config = dict(
    n_kv_head=4,
    d_mlp=1024,
    norm='layernorm',
    norm_place='pre',
    qk_norm=True,
    init_std_qkv=0.0258,
    init_std_up=0.0258,
    lr=0.00135,
    beta1=0.9,
    schedule='wsd',
    decay_shape='linear',
    doc_mask=False,
    train_tokens=492100000,
)
Each number is 500 + 40 x the weight over its row's rms, rounded and kept within 0 to 999. Layers, rows and columns count from 0. Numbers have three digits each. The size before them is the row's rms in percent of the matrix's.

# layer 5 attention output (transposed), 256x256, rms 0.0789, rows 44-63, columns 0-255
111:530483454488511414529530431503573485466464502484474479484559513509476515454526561485488484475570521514511496431523542551442470515508520575531505453569459569520511492496504520460546416488478518521570529544519479478479533439544477521652435444499462446566483511473446490453495492476466522487565478524504550560449521557529529554450508500528490511540516527513478503534539443531514469510500503574499599437437543521482505510448493506494516479544489449517471571532542549565513470528503488533505524527424511521431507519536472480521461512469509498498455449504424484474444507488494470442517512472470518499493466447446446530517445524448484487462502586494465495442481549429506583452537476494536409492478558512536500422542522514424488526484452504480624472422522547547512514438423529
099:499503529457455500545471519505499481520538479508506456417615505471445503550487517433506504530529503551543577493506573569517559508426399482496461433532497518532506492479547484488500416551489497457492484524560531552564441522496478556496541468513537534565493451526502517457519473460542495528470476524555502544540528514463433543413506546492508459512498563524500452505477465496527481546500457549531460452446493510522433572448478529492485496493492504442478481479565607492500481545481497493474477539486551506532521486444503526564481489508466512508542451554475518481496436519454508494469523514540507469487563533460481479524455586559559522531453518475598538450495433419507474514422516522488499485489420432443523397548416445575500397518510454543473560519478534526519522491447459
101:583551514490534520439536569447573394531438484548478532450516520474523517494538511532516553480504491464534468504490458521524517523568531487556505505487515462422483521515524492443439440517434430527553530530600515455623514439508529478487563536473424521466500466521496463543536499493507521465491530509525535573498461486473435428569457510492516458501498524467557534508456488524489431512479503505530531484535518482513486487508500531528494476450471520553525527472485484608528453497533455505474475401461510539443470520456525506556514545499410486498486453599522485506512467464525511520493442466511475471445468453549482495514518468502467552456500435485494491494495518472504457524482505534505432548478615438489495477481501478599539440425474545524592474558434478478423442514542566
090:515416475545481535489445559456477472468542429533522465531570455499564460475481492507519577542577432516557525470479474498460479501515389527495468510522497552531540487484523462563514412500557489470439481520527496493559596588482479525507523503547496552508424490556504564494485473509494482551551536503522601545460523427521539495507481545530537451495438488519494475480527495501483472483508454529484494485486505516447445519525484493540539554502497584438611550518519492494485515572488485472510558535498488507501514573487474511466510526617478469543452445422464489468493519507471494494563476502498500491493526519545499495407455505518541424511553514489488404500410468540495553498432464521459467480549535487525394499559463493449471465518474478552421471565491455499477488526460556
109:509523559463572516525465534549508459502425462536515517460468497466524515472526541464474481481551493528512542517465517598526509537467507475477492419513507513508525444513553543512527568533531504454485454564493509529541459469571487528496520533562516549504542481464485490475518394478504496503520537502505532471562437485561460548507538487524493445562436581485459512532489467496529475502487420537493440492551463502475528431539557482580471527471430577488418568435464539500516473482461508510452523456528501515416411494458443520621464510432450413454530451576489432533497515506520523508502433529493490510537516501551462500510485465540537532503514509482489561490419496450459489451498487504489540523457517443404509415437509533546560480488474546535518545515415475477514466534566558
098:511496534501448442545527489490471565610459497465523549481562566547527453542543457571481448538498518525483442399481445512457485469513499514543486515481466498543521467490497490530485434462497501448561379494535483461445509444536499456489440495477519519485487452502424449510495457466476480488481523571458529511464547491481419512581496488527475466484489539517464556490585552527506495534431572531554505485485529520493545427537488500506490448517504478511518517475461495519485427453526432475396540454543579493561518405492564472508527538509561482420502505461490499529526489503513521468451553552475507484507527495574527469539485473438515500508592464548539509496494570513500533459477471461537554505514572582481418562524554474481435527484437528479502498463502552464509505533517595
101:426414563568513449541451518537493498538578509485463447450430529494497418562514492495512453530473494527476528522465554532442539454487528485524504542510458551554477546409480452505550590456453486512481411509553578485556456545464468547561558521559502572435400556418511493519508518484416480475452472539471509465526485450473450491475529474495482451559515461546518455444503567499505485518425490553496456508564573489576544497460489506511532499500494511483511512496528448526527516485471467472466499426516483571488498558472491512526525502494566520470496491475483552507502539540460461511530528518459473551521542519484525460527521498553538520496531542465516550446517497506451552547530520467459503470506510503560460448515506457470429493461447459547357528496559478468491514546406495
095:510548508529419455481497499540469461451569578541496543468367534498545540503453561480510468542497466525522511485519518475528543561476443481507501545507501499520512470489498405480573597475495555575469483518538479517549576459462460584532516448497484432443469475531456507506474530496504443509551448510496484495542485479546580471469612546480558487494525444478508524454534491532489491430486501493455463434504501488518586413519513466532535450552476510413496494495538434501478518532539487472462519471513455547511536536561545531489526528447546463512499429458487558454513559505513478504497505505362495490515460446481457493466478472439438546564495557511478547487478522462463521471507567495451499474515484537500517468532539544503537620472530485483498503503534513517490452425483422
094:511475472518480431493544504453543475455440452483501488475500505450509525386529504586506545438469513445467499605608541449506479459496538508536507469529454447485498558488534557448499424521532556474519527515497484516450466488538469507570442487483517557485542455540460477472511496513440531521504506440492456468444500511524513489437443514489473595573441523566472529474498552458443528479505573570474498524485558492500489469466493568531515478494502468532471521483518474510531513563553594517567522510441475458471549459507467489492491524493432443518435515518384516530571485531481511505490493444540475520582481539512516489493517487486508448487509500494490469436472477516556465502505496542579473526537440601499514533438482545473440513511484478436554499406585479573566554465504536
088:487415489522587448520484494466500514541437504503540537472449451554572492511511520575482560473537478462424555497443464504505546548486445521467494475499429484461503492557500488490517605488537432473466515478479554480503482494519511490486472430499542530506500451499497511487455471502393490470465537543500471507537552491538461535453446523541465576523511458483495489474530461451421469527437481505441428524463538507541477499484489531594510552506624520502521494473501527476512512526531561494562502514502507561489514508482469440447473454496538543546538454464544517490522501452472577508462482564607492559537506495465556484427556488516504501521488486476535467447538465466556550484499517551526565487527453452525568517477513538505465552508463489460327532442547434464492488530464542
103:516516509518565511425561531479536555514492510367437557523464472497523471492471519501500496559470560523515503500429478461450508499541491499553485537488550473426439521513377478484556459497537476488541496460541522467496518423467521475536482582468404462472462483489454449524473410491478465502502457497472576555605445509586475512448543479539526494532577516570498571515439539480439462512497492508505522537495597541499552484418490505520456545520473477502530539490536503442458443504509504510564469509453522496472480516508499542505531534478485488521487476484455447483510487467492595576448477555482458453476467491491531534504577465451446478518498497464463469429568547444484470519501458469499468552490501457501532479538541491527457557520530559481539521493565501525480498564607546
102:502461478552523496643402502467527511464561442481537480489496504538498541573489447541441545536503418537535474476420539503489483458506505508507497476509562553561496496479450486535510508474489540491481397500538456524505504465458506485464484509481508517502461524488510553471464551475387493495478510483483513551522543484574484453505397489490467475473501432564520543436557495539470481557507552511535508474511462503487556474549515429528488547482456467573499482529509505429509496472462512482477505469525482501516480523571466471475491546541482549396510473440565532538588541529506510512502499477565603429498506526486494479499539520534469497460467551482504457492505620457487455509484508444555517466412550466480444555534458487533434486578434559518582474529521450466530541491510457
090:490502498493547468478549477498559478501465564543454525487514503466508568508503507543436534507567523528448431542528400494484520488528562498518497491506534480463461486539485447515493645478499485543488507519487477423548478475452565528591460512478508525504472497488497502453493425521440451461548453517493458481492472488467550503502557430542490527471503437443523563507546479526395521506540484467453527568467559496422489464453506477473480462526556473544506493516479469538512460501552449553556480450467495547393516480530538588483496515471531480540475508443474511472426498487568535494473529503451514518500458514478531498511511458485483454491546550543467583469465519474520557483512566447494506578513614477519529512507594597509521552425481526482391439465508456560497500474477498
101:445517400559500569459542515529521496517450456532488537424524478458481517503541444481505521453569485524478505442532493454570541472520519494493524497509497470494483529469538582481512475490474546458493544480551542507569494531504471559553478447531390523487486549447524505470501507536408522488459578467542513509570501511481391472450441510428490512501459525509498529494487550476510505485412482531413498484450517551587422554536513452509498488520450535512458531472522502497529490566456526475594582492433505462444516496493428499465561513446505503559487555500572449488481461511506480556468539506486533521451516445494532461494564529467483473517562528450534470410470492505494501505508498529529505600564383453567477424490580483476474477512484501511539493459537523529529532480458466
096:439514534463526548462532411549457576570484464493512549511546513426494446512463512502498549540486518507512603435512423423475520527501526475504495584484434504523473500438531496545460629457513555497533476515451548469520501580499537492528531476562566504505440460541480496502536487495504495516442461575454505444498527465394460512487465486428466504465477513542523533502554498457492440509506514528524449521522497475493503530517461523529475485541499457466468501508559486575481464563530404509528475471507516540495453526448597519522552471530516494572589507463436482454470468493518457479519490486458475511397510497575538503554456504503515512499562524539470539495471479507542509445524524454476481489567430487496538478564500486428569506419445500532432486487568557522485532527441505
098:493540515515568471534446538483473528615500512532443547495587527522513512544465583439508484433524457461539474427549462540516536511432515505439406580488477418475477520471550503468516546470421533528515510488490484501600514444546479521520466528496383457462492480454472469509491526458481535516498512505504493503581443519472543445458487509499570558493544474482471485498557499508477412480479580559518525490525545544513551507500439488534536483507474479579458509528459535419500443560519537525482522468511513501440519483529483405477486510446501532501499507482519518562490514460526463508531498482514547547520431469437454534497499486454475454493585476535588493512475490538514471475489498466524489514513504538564508532398539518490467575444505510471363416516545513475507468504510484
089:518487449518508466507470481526479536568429533410472516536569476514526535532523478518562466533500486508567445467488510482529460510554509440477507544512508489508502481449424523457540632499435469539483433471559458476602493495467496522505500568507500470505507427530493481494499460485557491527434570458438493493517461496512482473506547495452471548485521523474443530500475495595550573460448536527521528540540512604546579456598478468501420438527448517492524522505505510487540470442507493457459462457539554487504454463528512507484507536423498415486502537462521515521471526513531526542532497480456467521473511533595476560504486472431503489444534463550451576513441449513488459453502474450523496527456506507493525510485554469522374548465548540526445450487595454472535529510540535
094:465532531556518483540527482497490474533490473486487485452480499482417451491502483556497486466484490566503514587476482511505495499489501545532493463514470505504547505483618480550554376446613512503497510479529463537429465473457530554503555493395492536493458551473526504483523552514392520480457516451498523501502608478526552547568475503500523566510537482540470570417483556497466433521517520541480474498445406485437471448498434473526509464533498514545615504478538471446456525465536515523529480497427512434596459475477501504464459453535534460441487519456545495568506528495512476441495505574504601407548507485506530471495502504542522527507502509481428516484494513526495507526525500511590538486484456469452488540505438522449443501557503505454478531505477541497556491502482570
101:580537431484537553440483432451514510520456568551491545538462514523527482539481469462447401532514552530479466507493494518487486502500442547595531486523531547517470573483432545475442541514484460475525522525511480441458470483529515455583487469514490476471583486497538506476508499478581418540518513561496511482444516470511544507590536452539448337482529505496483526490512542561572541491480459488576568449504438509502492516514484501476518461509491489447482449451472505556529505443441433493490431500465541597475427512537624538549452456503482475521529526527460487500479457463516457542563507511485510482422508499479457571543477515467496503466505514565518559540494426453474481493524464507503478546492471530551533505486537470516510525501504495478440454476454543514452549567483533
096:495489503583494497504425512500444481586572520488506432572480487533544520457507538493476519451538466427528501499432519509519510464430409445473495411495524493501528474568480455436503432526478481497490475521453499540556529481469488555465548512500465446530501440491467483485473451500493477532428501525527522501473485603458489507493614497522477563484521525477469385517516478483526541486554491521493541512437497562486473499527503468492482532520540494471540536493476538392525494543438562496488478487557494486562544440443497526513519540524518498500490477533509497501496620507483504522490521492558435495538508537501495458491543506563551470510530527508505450555577522503564408507506542543489549543516464514429582396476506517533478437518533478410477493579589458443459483468499431
# layer 5 attention value, 256x256, rms 0.0793, rows 45-63, columns 0-255
096:509442574494562518481478502474450482441492515468509478446511463486508462567456513478472509538472557467513559459467551461542483495495475508615502502458503516496475528465464498528526473463491498526450538526536498478533480489515520562518522490531523395482482479510463543531510572527490583482484555497537557495456518509552547442482450460515513520551504498543451488490534442543469477517507494486484425523495469424477511479503573498496506526570539522393484458568513499438505445546466495477518660561498536484558528470513506514527504473534554552499560496529493460505495497519560542498531476562557472411527461491538561518484510523449593579484511588461565481435521467592466545442505440454520523588446494439463503458500491512481512525460499466548469517551537422449501413513491456
100:541470520448420479475564509550518425504487529480435643503508514514573585419443477481570503533517510548467402486489566509463519528484544535540552476449493469533472505552441454500462477506532466483469498467474469512531491503445492522488442525482448507533450653460553474456459512445529502586470516450508475524579488521471495509517513527541474524450515528490423452443531545512470439513537500521539549486516534576454448464497545501505503529520480552489509491514458500470476514532524508491503523534478439449494560489477458566455526489530546455475515513493481570458474460542526491545450522516456566464477461536535499511550560460539395555522495458478501530593493498434494477493521436431544506476506457487538478514532581479447519444536466449519493531528446474453541547494459499
091:498589501454516527498509502451541469446414475473448515564455569456558408539471468477437568523553465494476471483570436519537535589519459500540436463467536471434509498521505553547507507527486523481502482509507516501523583584514490454528457506527453452501481492491456485490442518476470458499423515464468551526513474516458542464519493484487556523508512506558459484509503479494524500482456438526504498501516458540512540534497555483506543479574519503599534484454511426526413555469581496456494461454485554428488502546502511507527498510490487508505496462448480448471430432515493594525503485480524580506504498508498497499470578513465546553519534458490524470450588397494431457520529427519547549569551493447437622459530476499492536517524488432511488472554538488545479421463490510
106:479460550538496483513514574512489509515532501523432545475465425529504589543528482555534440529512563528535453436482550411496547523566477490549508497384486476473502521509468535480575493482565490469458511558515528468466523475555513477482448551539478541458490561492479542525461526478514524524495560448472503548459517495477467500503566473478474491562505514459487529445495552463492419545502577487468516537526515531606536512521538427490526475427547484495489550527493530506549499489460597508490552455533515469487600568485558514473519476546578447470516489474480457528461490509431513554506496563469533434564442478452498459525443508537482523528528485498552462517490439529564466493526402489517485424608491441460479468497476517480475517487482465462488504573522430492535461556533412
098:447540562524454537546523476435464521495447490482449534531464477512467511481592535549579459511537483541476512551485470473493462440547471472545445514548523460475524485495539538534501505465538432544563480469517450512494498492527517439492433506484482445516535497463508455470443535583510509516482480539560424520518520432534509511490598460497516439494508472454565424462473530537557455483485468558569589466504472585580543452495463517565478515530506514441478557505435421530412558581520508534508498504551507517449548507440487501483445467569539524483441483545480542456563513526435469457495508543509557523450495523519478406514504440498490503500521473482529498540536562540525449497506503502543439491535554454466435531443448489543503478493395542478496493466437513502465544449456533
099:431532479508523503472482434492484473458528476450414487550475436522460422498491547519504577504509518458474499506553479513506493392501493497557500482468520464531541404591512584488543494487577509527454487486555547498510476502406552568460503496461517529521522492579493485584501455472478562535440471487524520418533532489483496475481477471504515467523467520467487554478444420484495503492500463564474464446423441531508579508625497553545486465538561519546482506546462548474526451508425452500386512512549433473489570471524505515460511538449492493522523513496510419479493501511466598466570511450475531506453477488453466583474505529465539502520528489519547533442515570532501497546525523511486486549569583483542463507559422528509490517525537490480486450469491508507494518447507527
096:442467463552371518559483461447521488410517537468510480512487492505420470547469477405428498490492469447469470520478573579518495494498489510483485434527463563546515473512480443406513518460508550549563443505549540431474469493601473548468549458577522531533494494517524412473545465443466474546448470486506486519509476558464486517456508516450535522520476500542559538518515513525515557603500473451531452485468543460527519497526511517550547444581524475580518517450534559516472483485446441571456528518503551493526534501524498481548493485478510494492502477443511455523487462431493601538506451464512446486541451472496513496540474488509490518550511444494526501504420476554503426469531441522480475498459514568547527450532518487502442506540530574498515452479483420523478529434466561
093:513500456522550490467447526488511524495523506519522505469465493525464548476492472474519495391495509543510474513545442473465509589560529500482525505503580570503518589577507548523430497535491542529529438513485516513477553498507426508541533577438570504479539553437507480456587405560436455503579423441498533468471566521567494546515503530508489461483505469553527489469534534428459513435506462503459528445486467502487499475411534443533431594411448502433427531506448495501491468496579419464396534495532433554502582511476558471474454569462509521499398531499456535473528496505499492551509453467523444514500556582509507448469449554469507482461513515505488526483484506487511498557500463499468510458473516498458495522539496533494502555537527503539501464493488553492535526507496518
087:490559443497565518462472527496472496445516444462486459521459474510485456510548494529513459478546551534462487434551446525504516472469547483497394491483503556525517469468449553493444496567459483587486505499492542513513527483500502552474439465523547534410520511448479456549478584512470521503542490536520541473528486497515476459520562574486465465536465473480516530507579503604489497522512554445469476522468424504471450511447496475579438463467465493589527544447509403479496525477461516487555471468536454475560523557405565528506450553445447501475445512506478499513544502557519541475527452490570555505559437472583548451437464479430550548441490480548458520494502515500530478437447518475520552482463518482504498497469485607525482428484498506530482522496500574583432479463530481
103:451493421493491461511476527584583454542464504484491538482472535476448469518460528511513556474535442499450427573470502540493451485483548460541501583398464486454500527520465478445473497508457521613505494512469535514499503548512454566450503527478513475488512544566549477461516493554565504521518458518492509494538504468479551593529486541491473500499521575507471569496539577524546485503542479521562508436429536447482461488443429503502460469541505553535481531452464492493514504563506517493543446492565463488496558430525493502481540485483479551505581590488596456445461567514431474458445486562468579494528422521494432501523425564497519509510434450452469518560506528471548495506453432487511452446543467461443510537486516514509491431532460521461491530471469537553541539500547507
099:476496468440442507415478446548466508431482526437480484512515454526468450497503586567548535539509587487581428495457485506576518514512499513506492472458466390501502435481556582506422520459484531488528548452545462508580488501537508469495506538458518505536491508554514507499500556547504570544482446502474456511490477442443514549455561457507506508474534445492508554532520479524530492527437516517486476497600502462518524561494454461458477489543513512509472497458473505532415514562446509447510498510433487494559404505468559475557477549519456528452454404512522569478516489467398473496510505432524512455522491529487481611505585478542534463576438550464509517551541492493473514506475568477492492534561585510492420449492491487461537475473442462510521498473526518500536470534508526
089:493512400462559524571474449460521495476501487483467533551517549473580465430484460514486460501531496517451475527479500502486473499519541439521468471580505498554512484511541424510525515447504417573457582479454507528498488583511536514427480475496511511512480570483527454469535519458483424516511430554460437523522484498503495508516560529462542501427492579566543428452495525515476481509524515509497545416493491472505495520483474532533428538427501518549538537492490480506456475487526533474495435468430494529526534537492512519506431473494477430485565509504505511534437514504472517536507421476454529584430518498569473518510458500564477496529501516592412474506405572482546560479480520484419477420496530474510475513528503540551472434556512518475507483525457605439616499494473539
103:435544534529563457468550526514495504491482554461517484466549576490537469471505516487449466438489458478488433552573459486508525482557502495499454506454440441475517526549452462491517479556586529478477581443493506504508498505486420502543490489487545497483462551389548533557506564531531520550489507530497531542478448560520573474523527562512492502464461579528468526437561532486488490466507506410442514534466498478504478518471477487490470515416465520506498496484490455460553517535527413506429521600532439526478607530478460427514474548546474520579500445495567492526537488545479550484416523520527544470518499513481437539508447550540460501560487563520519482497482523509510456503505590450478512540478561550476550509478510524444454510566519480535482505429516570425588517471489442
094:502532534493521476565504497526501532486445453522477481515464544451532482480438534490505469503476489569506563498498519499490494425459455375508452514510501507552499439532490529492521506537520472517476472499501489513470491593487462542523535488457547498557460540443496521516485501515578526513482494539472500587531517537497533460510467468486584544561531488480497533418443452447540540466523517526492577562439511554528525479508388602526509548527562449485554438564516391522497493502449480458445525497509460507507482510508471501514546425500545437521547456494507442539532451552499523510518490484446449579472547543605467506499373498420464528457484485536488544420490506481495470419536497560511521467482530469465532509488478449535494548470488468492500491630510468488549490439493543
096:500464508546571432535491562467522513507513460496472581489547579527532479466472533504495479469585527458467444519474505487495560439540452507467490440525454536501499539565448539501515485458522511507544529527542523573539501412540535482469529544471505489490505563402460461516560581415522469540489565497455425472509431539526434560504496533530484500511458518431520459539509469538526442469517530490512511471532499511518432459475448483452516553493507477471464491507477476515460443510506486510511517453566458472556416521539514462547553484505450441459487484555505512529531572525481578500417527460549562545451541560438502534476535470533475440467462464546438569562433595542570410522525558557462492511488471533498514486489533436519450505523495560519497480488499519507524533444436538
089:423452474497485469548514574469530525496447553511423530514470573493445518543524505519487449550549473494526504515471519467525501484509479501467548490503546525534540510582507521503470520556520489492576565526535540509554439588491513439444484504431442523496515467476524497436438529536548485515502445391475412468543530489515499509485514499562439513531440493489505528432475486541460462490493567508559581454548444491571509483507437423456513495456536479415530488507500497479420479518497481467487431470518511479458520509442481448484494510550522474579505502482573581493432479541411555494436514508502549518450504525530499507531404548475445474501468500542425502543492517473501498588544491494535426562505557499497509506484509443499477483617477523464514479433438505440501566496523538
092:568517488507491526449437507468541510501539528528470444495410466421420439463495539476496494485538496496481556462534460512555477495572516537492437592549496450553505531435537591509481531457568487488507514459486500427500495472500508481433424462439501534532507453546496495519424475538524528480488449544468466589466520502503516538542530465463561485554463462581490457497462531525534479459525483544548455438474509393437518528498409510513528492509434474524412492460514546469588572507545477448495558459540539491534500511446543510466522535492490564454489532521554498481476537475474535470525501551504428462482554513450478425479535516466462540539538524468540513544494435543558466448473461469470574417535494553502565470511483508453554494470476518551506537461544536511576478486500489
102:475473461506512434573537498502504552465500540535510449537524521483561502534567478497511475507494484544417485479455535524394477509504506556522505503515477525410481512568531466545584495479464433501534521527535492500483400500502482488418477557428475521528485535522541541479478490539461437445480486530592450483502482482452474511522581499524557464516497544459493577467579459502470483555526489496469471573473478588552449490510466636473575503475472552498504474523478440470473503565504521517499471520545530504468424508538469462497544469519535473583555532464484523540480494542458416519470476525423470480466602428579547468474554478509456562498452513582467461497503515541479531553537516475531514420540508464549548522500534544534511411508452497470498516518479509499455525496481492
096:451444476527492567514477475523446508462558465519535502507546534510488435469503467607501485520536506474519536518404503463509487528546512538512520497523459582430530461480467587509501474506471514503439587593514617458508490497514486512448590423583503515432509477501503477499457460502471544547465542445537515527494459553540483450557532418501428485480452480517527479486621479510519535465436514505486512423509539512512480536510539433477486495538556475495580491545529465450529478510552455494560462467468536490505508477468500519509447477504506542455521524495481512527438539434518543500492479481527496557559431463447508516524575571443544481430508534497523463471574466489509519470494465520498530593482532584514480425451534496494506538446460549463486534514534513534427483481584473
# layer 5 attention query, 256x256, rms 0.093, rows 64-71, columns 0-255
090:549544509547452431505507507474572556544466562541463480487534491470508486515574505530595497524533479508487471517547474451556466512449476486492480474503538502462411498483465469518517478482550465517490467461516526421490486487551517495456503554497537489551450522552525484470491561507462537512443460464459475511499503558531476493512501465559544485475468520527483529451548496446488519427484458537485538431480507490535545545516468496457497469557491526552526463590484486541538488500484500423506487447565537491587512470546455454568477476508430434507524516488471483371481493520556432552548540483572505415526566447511476540575571487480522550468478492545508573610421452557517486526542563567517459504506532522558497457495498566466481593498434508481495563528507467501555532501571444
058:467468460440502470496424434492520517505467488483574496519452512548502558490436490503447461424501502496519579502465508576455569542513476565511534553504456519554558569470592559425454521491485539527519513485524505469584481448466419521529516422521471509484565500469535441479483451484545498451572501531519487533448522454514551498499407486493411524501526502552535481531434505486502476508556502533534469515549571517430464545451527513566456557391473476567480512478547472478489529502512437560526509528512485519497519537533513495394555490522512570454516544548476470551558481499537564476496467519440495562527465519480433469493463528500459537479465512495456467491472546439539543463494447478522470444424518484479508519523499415496517446484512448498522539532522527459453419455432509
064:499491491453499502483451478464536516560486457507504504553474480538539472537423506473426479451542531549521521557469540493459541494527549557490520518517465564548519546522541491408453533491479502554549543497490537542524463461485475530551476465506489513446490494456467472467532411492538542497578539484588497514504536469520526477538449499479454523523562487541551487491422457508500452502504524521482502532497569522423475534479513489596511551363496473528436502472481472501519518543525453582505545543492475508506498536516480469398500587467529555477552507512492437554534464459507511478471442522464562578523486577511474428538438550513489486496414522513499473473523545474563505410526521469538535486400464527496415508533500447516537444458517492526506475508560522451498458453375537
049:556441506491557432486460479547455509541482449481455538522514528488505471456461490539510518529519592532468505537542481515450514536514508526475548480522566457585504474516567495461447525466467510574495564467569521498468387447498466382521609463480438476471489487530519480482462496502479496480448476579495540624489507557498527475416409518505389510490457496520494519447458550486537567584494406544538455490514538508506545487498464471521502564500510560555513441430573456490543430508516450514491506538476488516521568495529567483467525488481459483513459532521470446526503486566474505520455453495536516504575448506517530510485539492464519525482501521525489512535529451512511492525512442519551475559452517475501507434444505461466474525572505468468500539542486464601559473524518513
083:444498550461541466513494413472503503497538525523522387545463433531520485527474523529506469473515478516488494524446508411475557468478561531477590501512519592479546536486486535445540503457498502552461478485580446524489545550542499543543398495529492478513482535476452548488593528469532489524543485491488436498557570546534452424465548452460439481476539530545460515452536490514459513468461516475514424583503489461552480514449508501543488487409487495450520561508422533463422515483512511548567571550499543491491535492466449496484477525437576496481420486479554495506542479491482469438522522559518507509463454519459512537517435518542480508463465415502517461511520474513499496404540588467438543483515453465487573487491528512424519434434484518490516520492528552455479524524495573
078:506517519472450501455512532581521507454531448456437501528545505541484515449501493481464539513472556542537559517445486508480444506523543527516496546468421518424495559479551489492488523500524434482547527435455600465531493469535507521517519503533487478470506482495539451481462501507488494459549557493481561557474528460511486532504466502466570611528476497485492528525471514503541463535456539429542590515498511495433532470488506416569484544462490500473504501435483518470501470528569474450487556526530480508495510564531536460488539511516491550546525475532510505502602468543470519505534456453429484604455506524435472409480499500441474390517481558473502465489511509502470469460526498523443508542567519637420545527469540508494448520485509444530493433536448560496451450462374543
067:552483497498545519461459539539453471540494435528545493572442561506533438420513561523508507552546516455505472474516504509484524507507537498473500445461563484504548533426482472473365498565497527495544579602507508453481476423497554446503512489479476486500556472507517547456487451535492495482467475528560480550477463516494461537566418531492472494471511491516488548492541526473526522561541468556563455480471510537465560543557431430543463546522499528475427501488527559488501425516485510511427505450446493493478510550478456435376504537480416428532495540498502525468504514528499471531443470464482523453511506478415551529485503487526500481469477590453480492452559495418540468515452538542511559496501544477488470521520465506536435565502484485559492435429498467548561532577471470
068:446453522496536454461500524427492527458434515513485529549488501592471550451617473485476535514484514528516542494487512534496510574490453493578556591527518534477468484473561523531635531514505497476513524445461490494551505498471476461559538473462542504435521527528533393453491492557450529509542500574502519572459529490525539554543535472477461520526461467570470450517497455509451498478471442533494437486514467478547627527516545441516518564542506495443513510448536467478533474491457545492558536449490503425439519556519605523416502499527420547447475489477409535455467448463476474434522505528511513561547468518561522491523483517547478482435556402472515463520516510494524530508495490477480430476469441440458476447504483478497511513493516514491508509538457513471473458502493502
# layer 5 attention key, 256x256, rms 0.0878, rows 64-71, columns 0-255
091:515466553524455514496536534484533443490519491505477590502530490471527515384579458487508434518458479501489563454475517523442416491532467470470449549510468486477497479525481505424490545448500528540474551488486512489522419517526542489470473524481459444405457504577503503548557526529477458477564555529515533544548526522424476469472494518505522488546571518466486560494468530536487487450490508518456487448557377518506454427504488512487503498482491516502486487435488467513468482550536501469511530500393458473525513452521614617538522432473547560541509500477472557543488554453488538465478508607481440578540512572468470504444471522524469480549463466481537455518486559496505459521470494519492493476476513459445474480492524476518449433543493560438560500488486526478402444551448515
101:505408499521508485486477476437477537482474512458452410502507522496506472553466563392427541585508527475512505569551470432536510527469504484552591431424534518497555522521482483541482491502436490529526464485460508553499473497499459499546538518517482455401486504454471478467500503444519559516485419452512489445454551482526517490475567536530524487447499518553526410489495537542540450494482500482551468462452490480468506622479505486558491566550451549463500546568525491456554482440448489540557583532491552442462522571480456500453504541474471426511504478494508438548469497480506444555510464462554541454487481480509647467546469499506525551527491510520538533502508459511525480438500521530491525545495524517532490545497427490489537503457525476587447501447583517535489475515478470
098:502445519495520525494464492461474516448442509379482461544467518528505513517404506507488586466524476527496454503514443444516580415490474482536529482414522562482528518485523481518470474481467531463463539465479482517518519443487499547438566506457488421439543503521518524475446507520524584541546499430466500545431510465598524512480488490498475509514493539513498406544502547528492494464489464482541452548426557518555520502454520476539521538507442490468458558494438450452577478487544507570541551567527533446508463605504438451497462587507413561519513540510506470571514465520553477490503466476522552483460517515508576506447495529482523529458546540455497503462548550509536503452527470501507521583460548557531461520513399487480510510467581437537466534528482523547457490465467475
110:459517450460468485537499509474516476462514464548581516538492515487505409491560560444542495495437498469503440480435544507483502532466554449540480487540551553481525535440525514437516482501499500457526476502493458484488563522538511504483388496530435512531506497493511476560574482448455485524470474509566536537514552466428568563501544517520514505472520500480515603496402456461539498512475440555476507456472524468450489496537513544517548521507447460532533413475565476643452585530474536536436458497502520579505505515535547548438442503452482444462509470544515548482583498444490514543561498574473439483517497460545571457481472473558488503499490526463453467496454433450488447507536527485477463496478479487493433523533584623480514490497514460498520503478478488469563511530468486
073:549450501544523436542515471485466499452461498476527528505460441511453516494529447504540470481535533513524439488535482551466551444473455542502458514439512500492429561473501457485501498517458489485478580464537451471544547528440535552520569505496539487520454537535498507502517461602480546524472513481491498529450465504582455431472440439455515432489428604555531440532507486454506532484516509502455486572469445500569515471478523559484505528488485521390529495480516569552547511473406518508524516521509511486487404499476492365567500521498440552467498588477523529535483530513522481441460517517484555477532478542520484561430513540522575486521519473492518528475553542507546529481519512508517482568519568497507463536514470460454532395474526543478497538504450493468532504614457580
089:583465513495588548450453525419487543467499516502555427496541495517461458547520510472484461464532484513508496510477497502525507545472513514513513456483540523578481528501483564481486469470503562484482486480565516537511512510527526445525502487529526461497535441537570439429514492486554567457463466469547520511549575487468529501401504562509474504468481475548451445382548493479441509539522532521574497423427544546480497433537474487565492585537454413484501499483489506452512529505484460550497485499452541557502543496450470443487479535573503450571447451522459428498519573472514503580555449470502498494440479559472622515636465521510508506448512555430493482555474505464518496500566488450460487476501509496472483511520506534562481492513483441559473504471493500564465522552511540
084:477503479533458589471544521519587511491521598437494471527521507469570582500468552471452524514544462490499510413518503451500544464487529492451466510505444489497551506470497508526491540508556532561508492474430589548499527433499470541469423500509481428401464498476524482484444468390554503511543559435504497506492407532483531526568521494489476555540520469467434570484506531440567493468478479451559547537516518512456466513467456464543451504488489491576475462463438442517530508592588523508521439559621477558503558479510512402514514546516524582495490434489499527588504478504508539469580481479504522549532472462501478499421453518512564504468548482459464478503490500508529474446542491459496540514493524494514539513478527518513439525458508465479506484508476502499463512421484517
086:472465508520537523519475523544471486444478524502467477516438526552500489465494525486504447517508545442534457482508480436520504546459442483502431492471587434502487518516439483475531472478480567499476507452538466433539495451525538546486468470468510466529511527512518476476504395465604506483494474518479470543486534466512490434489485522524527450425442541529503589428540448501434520503495460533549462509478474489495505457499528524557529590472535587496449526465521453497550570476402482581538401521507492459422474592450511467530432540526515535481440467468492489517439434488511494504544580520508531507542513532514630504559480504497537468489531534522491465469493527551549435485556432507515478608474535486501448469480572503540540490448459476505480530539458442470534555530473571